config.yaml
n_layer: 9
n_kv_head: 1
vocab_size: 1024
activation: "swiglu"
positions: "rope"
rope_base: 30400.0
qk_norm: false
parallel_block: true
lr_mult_o: 3.0
beta1: 0.9
schedule: "wsd"
decay_fraction: 0.849
final_lr_fraction: 0.1
batch_tokens: 8192
Each number is 128 + 32 x the weight over its row's rms, rounded and kept within 0 to 255. Layers, rows and columns count from 0. Numbers have three digits each. The size before them is the row's rms in percent of the matrix's.

# layer 2 MLP up, 192x64, rms 0.295, rows 105-191, columns 0-63
094:144180154163096123105123134109149144163169157134143156116181138165100080152150160111108101104169141184122069117097181138103136105160164084093134175076188129183118151052140106074110133112132139
102:150135171078102079104179134153106160145114108140110096127146080155104075136173149118100108142105160085142082093182108123098074080163139078087116121125129177109112085111159113155195132116076176
104:121137152119113123142065099145112162158140181130097090157116085133115128124198119118143113134158094095122120103183131099071136110078113163142130244092139144095110102136107136170143166138055099
102:195129137080092148088151148113069144148128142106132120149170159094109071165098137124075109157140123089134080110223140104159178114121123151127132155105154144150162153135077148130127149175079190
105:144162127132088108121123125083143160122176150120103160157076120172104108104063088109132156127119156117090188074151161160076151134110178160115151111127059113122077156168182150104133172158120068
101:151124137159073133162156082109159138125113155102097172096117104131141122134146111090060136138119100151142133077048098138065158143162119127099144186050144142175140191164095177112134131149156107
101:103075125157146154081151113084100154120119104142171170098106173144126079170192151100131119142111125114088079122066131136158148155164099061150169176111193085168101102165128157128167148124126104
096:164124105141082132148161163152106056219106137125162119139155138099083136139096100124139158145150121097142074205120090097106121116180098132161177096104121116124167138129100103146145081134196082
100:076168131144139123118126165148130164141170123128148175154173161133109185187142166174117146086121119144141160169083167135220132109186090143169121164163143112071119088116136101160125140090098162
105:213088154116101135146183072155136134119120119130092136160087157114104147116182151164088161053129150136135120120123056138113189121100164071148114110066156120140124086147140083121143111154132167
097:113107111182140113096164090140187184108201079112129158084183093172081117151188142111116083157120113160108124081096148137153117152148135091054118151112155139173117168094117103094152128121112126
110:076183125073114160144117144160154125122124093152181135160140125203174182149044121117126131145118185099169092117147122144113116085164119196094094124121124114131114130166166084115126108142095184
104:150181117158121172130108157123151106123151138112180102106118087164140184105064089072155080098100169108138067144162104133148154147156118116168144099073063114159131193100096128127121108118122190
094:061065206112117142182105159170128171101079117090115108131136152130124074116148095123089147072131110149127130138129209086189160142142108177148101119147126066111134113109133129142154097092112129
092:079187149069148128156123132144108124147128098159126065072046101118113100098074123126109105113122149185191155100152161180116143132202187129130136100108131110103131126126167132089123146082116110
087:107133143115194155125139098171044119114091104086094165119070073135169125151122124158095149112116158147122162138101153115159095117168078130065111145133104164113098148166087143067192109144092145
105:151123143139100139124147060134125134171118094153170134192098169152118110186156073096133065118107072147132135138195193099113110150142186151142105113113107113183117138140151187083165093125137152
109:107191102138126129139066105117106129163107154120159141138170148146063129117096077075108115129151086168162128126144101172168169082139052109097096152161083140147160154123144161122128149127215098
103:168140137143176109093132196114148147115066141048062072096120115125156116112100159128136091125088156123091083093158145171089161113116126069080171084113082160160142162107128124158132115130127108
105:138100128101139162171152154102080105190130039104082101103048106138134147087174128122131098163132073158139165162068155111154113118115159126155152138108141139140153141133126152174114143150049110
103:143143158075092172115138162078068115099183120153098124102142153086217167112100101157122148145160118117176101134062104135119090135128166155080083142121142084114149112132149140194118152162106095
094:118106169151130118123136129123171108080119096112212144173191137168138092145127145189178121165151077097154114093098193100149154123113067125180105109090144155125129136112129134104120139185114063
111:071093115093109087169070147101081155092109121149130148129180121062142158109130096045153101165099173126177139132092148139146142186083121118104133099074134098075176121147121164138133113115157129
084:145086117160128091130103145130088126078111152110142182133099125144212059105145143155150147169169113121098120158150159102113113123135182154102102199119056136151156135101163143135156146174128052
104:085173158163170132099100200152104114120143139141092117148128088147108096127148145153140131127059122129162116144057156188209110078130109114047152123089141063115152121114147117124142135133166112
104:112176128121201122139114129152144051105173089140132136126150186137170112108110139164111118117156158149197129158113102128156107199090108137128105149148224129163153167126137147127110088067152141
095:134097150147094097081128123118150132096112140132088168104159221156116062193090122153100142149168155078133131115107180169180098086138103128111118124139146075154168082159124128146156129170144180
097:139114090071108152103144171092060098088115136176103154113068126079116088177145152178123132139118141131161152126099159185051103122172159104092135165103081119171128134111138080086140129164132131
091:122080127120094127122133042162197151118131112091077074067134132101110095162132157124095180147115126103111074086184108145140105174089175139194123102125109177141105126103109080126125123114122149
098:150118071122110148141051103164145158107108100154132066104067172119171123090118056111166152150122119151079173142092119111150116143171074166133112140126080136146171134182111172093167114145150138
095:106206098137146161139130126131098139148123075166102134131086121076135151155089091129169141093143159152153133118138120047078100122160137169080136099133114178099106221091142161128096084141100138
086:104110115107147123163109121096110134192153126092143147104121093117131181112106142130115067160155083166102187103225174177104117066130144102129126151131109073117158085126072134100107157105113082
091:092139087150147151094077103102174131143176085079198158160132153149172104084127162169069118161149095121126116143109132126141159168093135152179049123141172172098124167121134100122147137148173094
095:105125052131098131144119143139099144152138051054136161079154136103138123186109099102133140145139112094143100163100088129196092145124173099110134087106145085136068157124105105140122159183181164
100:128125175116145055087109145097097108127097135143086122114092077158133136137122101162177126150143084100129111122078127161177094087131146128098102132101049070222116149074131131105115107142122089
107:141142162135093138133146101154122183123163126108159202187101188181051119167187150146134154102162157146113143100106100155084127174104134143141114140119123141148090111140111103075148080122051134
095:067127124147162132104185145103130083139152180171172083149154093119175117132106119068127066089103151135121131099112089154171150132135164137091194135132180118173081096139128171139109167088171151
111:115152082130121103117107075098109115147160203073097133092104186135143113105132113168113183177062151166089160120144159081100088155115133122101149170153117124114079093113170148093104142057127125
101:186146133111153106076135111150153133087076145138108177211135165062160094115093160119172127112123116072086141094135095111096171074117108092123153101084108167121075128131161080137123111167137134
101:205097152184130088097182056112126201121097123159163184153174146146146106125155153150127113104101111144094128139173137121096146133115152108085137139124109190119115115185111167092139085160169155
104:055127150169108144137088163123138103149116163109131141152141173152085149166114172142166134144069112127102111053120122148093094129103073165116159160151151101132137177099084109142107065157179062
100:115106149098094078127087101164115133150163143128174096163113166178135083109079147185154124118082128114172089085128105169082114106177115088105125067164069146172145161139179140115159165132091134
081:104182123134176147147081101113135093090087076123110184091090084135154131117096141162125176147074139123102135109163112149074115101079100099132046099128103125093108106137153085107117115062080147
101:135094086157117093085107117077085166132191183160022155149115156140135143100088160084136152125149129110145135146101161124122158156140141111066119161145161067134165144125127176132084119165147102
103:120130105084158132180139111148138143108134165095072098113114126072101153170095141059093161207128150111156130108194165144130068185067114120146127098136151140129155138142163180114097146133166168
098:092193101127085103119123099104144134152133166136087126163090121099061104102130080100148118128136140173191170158090135087137153143066182155132102103126117073150211162097156123085112116123107147
098:143217107098152097122135129086195102130154118211106113118140149120088076123162157083083151091104120128133120159119105137144111129126150113184145105165194142121121139077106167067147090173125129
102:143110085139070122175119148099112144197135104120092065112040158170101153147124112075147145129142099137129100161164147093114078110093113113110078109131152086058107129083106090098137136117104166
106:084186163103122138187181133134107070136133123096089124152146147141158112183118162139065107123076137082138096118178132165098158111102100144140114117146086126207165111124203117175130090111116131
107:135141099045114177127174122106084147148105129161139107155149147106161111126182130085102109143150135153112121132114092096092121118149119191157104108103151175114177109119183095057089149043097103
106:092137138161062182125165107127106168143159126104138137145161097195101112111192144140122097146104110079133096102188155113118164115079082112206105120133170104139082104106084097155169149133086115
107:086162112138189120085148080172117167114124139112156073077139119159188108109108097159151140112092142150128104148151100098179140119098103101131112087131149088136085109140132192125143233132141080
102:201152130173127134147108159147109146147106156140076146176094142092115155091102095142117155117182160109135100133120173151088204122137124209159137126127169192151112138113125130092102062159085095
097:151114132150177155114083119171165129168104178086157132138107057034109118088133090115155160107108126105123164122119137136096141123138132131133171195158158179111151151118183057107154105129097161
104:086117090139144139144153009085161144096137161175122107118159170110149139107167147113135127132162146142140132150213130095168100165095153068101114115090124113152169081109125140145126127171087157
103:094154103087148147115135149145122173153127133134129099070142155146066115131141068054144105134157149187053093096113136099087151145133091175118126139093138137136106132204096101141092126153188084
097:108147129159131100084108147091141108161189156162087122100093104100109075153071113163157115126169099189120195096135151146107089101069135121088113146102095102105106146172138167114076174177105104
091:126106072113163150090128162141078158131135191172133079129109151108106142118113109214134150103137099065136128188075058089111138094203164136128132165161093115170155130107123137123128117120105140
099:124208102155104117120133102096129132136087095085067105174117117075091136129129099053131109140129124131181134152099130096108159169167126123109183162119220086137146150093138105176139143145142085
096:119119130108092119115197135156105191114103122125120127154156154090211136082100125116144193213128071108142127166088079111096088109103152101165129133134176180095146108141120112129073118138111126
100:133130149116136151086114144127128115066197119123110129120099149093124049129119065110096088070184120149096185120150164177160133110113061144153128142104128081122155174093084182161117128131162118
104:118100091157117160113130116096077097098062111121138132180147130106162084113122093065114124149061119095156128150119034115153141119122145096135170107186192172151124071112114123092155114146135160
106:123173076076115142172129152151077129144118078097125183085156156153143106131136101170149139164133128087145145111155056124138184051125097144186099133185145168116163105148116095188113133139131143
098:119191154117164092086051104090144137137144083137076171147111131111124144101172138120143139202117190116084142129169111143143150100103165138105147131136184124045065100079125147140130135129144111
100:150103171139109136105096076140089111079182155167139155192079170111114109107147103092137123194160163106074113158124131183150168133095122132116155108176130162155137151172106176160132162184115168
088:161100087111123127111147148107093111147168128136161157107161068116069138138080163150171122148103155076197157161134133107108083113158121079096165111142045100121093109196126115109087162171120110
103:113140119123113072147168132094113094170095073131132171166125120115108106108089105150110137125150104184120109129150189056161187141111097078136090125109170119118152185139128111187168135065066116
099:090135105181154166176158142131116092155127137129156137150072128076152115037099092069173090109130137142128150121111137055104150119164127041101126133075107123112078089152140142131164113133130123
073:129153130080146143242070123105112119110049106131131099104166201123147132097094188121100096078113174144124087144146122171126127147096127126121195111135109153127111130129110110078106129124159143
100:123150110142060119110117136129139163138133117108134146097074096074185155163102115192155101149123139057096126132114089135129118087144105098113119109120086127199099092209160155126133070186154121
099:116140108144127131096127150086122110140104134080135133133158100153100160101148120128185212104164096119119123126080132123150159157160156120132207109129232117144174122177129173205110165123139111
094:132094125131123149167177112181140102110083183047141116127155129143153146127145123084109154112134143142094057074172192210188128137124115132144122151085120111136133107166137165108101101127151185
107:083157141102158146214101130120175079130116065112137168087099084134162076154120127151091150118093109151206155115127162121126190133173138132154152091146072173151126131095149125160093107112133153
095:134147151153121100135105128143136164093107141161131174150067073109173109135157076204145152077179101157145150148114064086100150105083062109116093130187141131103118100149117100145084103118083146
103:117093145136151110185093073104146117145115087081152159092140099129122094146098135082154176194188089166143139113170161137104072094139105082163124150153205154112086112136108101139073154117113139
110:168154151172118114124076102078105180034082120110079170137101147146090114167150097087159120085108157090141175127127151173151131100123143118128156128161174084131197161156138079132110138108125127
097:126056134133185182088150118120118085114088143144124182105084098138135102145186142135126152095168091160102115136089220143179108142157164181102119093183151117140148161108123114138110106100126084
104:098165094074139145073132063150127179127096087077110114184077108106128111117155125132155093111096087134137078102149083056157113179118139084159098111176143124099129160131119080099164151157158138
095:134166050140099134077068138168129115150135121081138110072117147154146102121108174143127173104105104125131102132127044114099129147118119101160088123129069120071091127101126100133172050156076131
092:104136154098135130124133185162138143160199141110112108104136089073143146106128131063145142142167141156098150127125091044136170178054140110058120143095124102147170150140164147148159129095187109
109:163094111083145134145107190072133088087117141087105192104130133113177148131078157108146116185078162106124128097077181179124207112130147095112135138190143144140113129138166115142150150143181128
084:113133096123116141129158095098087105193130156135126109107148201132143142162178094144081119122095172123097163135108093134072178104126110066159097121106196118104080100136145070112072158146117073
090:127065145120102154102188158142034145116100133164087137121161142170098105177112148146098132127061124089091143084123110070096134189122099127085159123097134150167143118154132108112102107116191102
097:132146118199118156144093113148073073097143109114090146112135069189166087111078158128108069109149131113106141137144154206076125118133159117130094077176137106094076114087128136127094162137108166
101:069153140077131130082128117173064141179180128092097132162074073107139121088070107132131144135140138141106152106126108160086163100163127120151136196155130166074131111166138101147195093116116087
111:126146169152111186117122142138135084130148139081135144183118157222143189169116095158107119122119157086161099158115070088139153149146166124163083104170137154171118192131134179134178154143157128
118:163155111111098178109173181136129102178088083080145076088095132138115098090165117128172118131154130046142101153080167134135110147126153155116101139064172115112124107121152124145206094093130162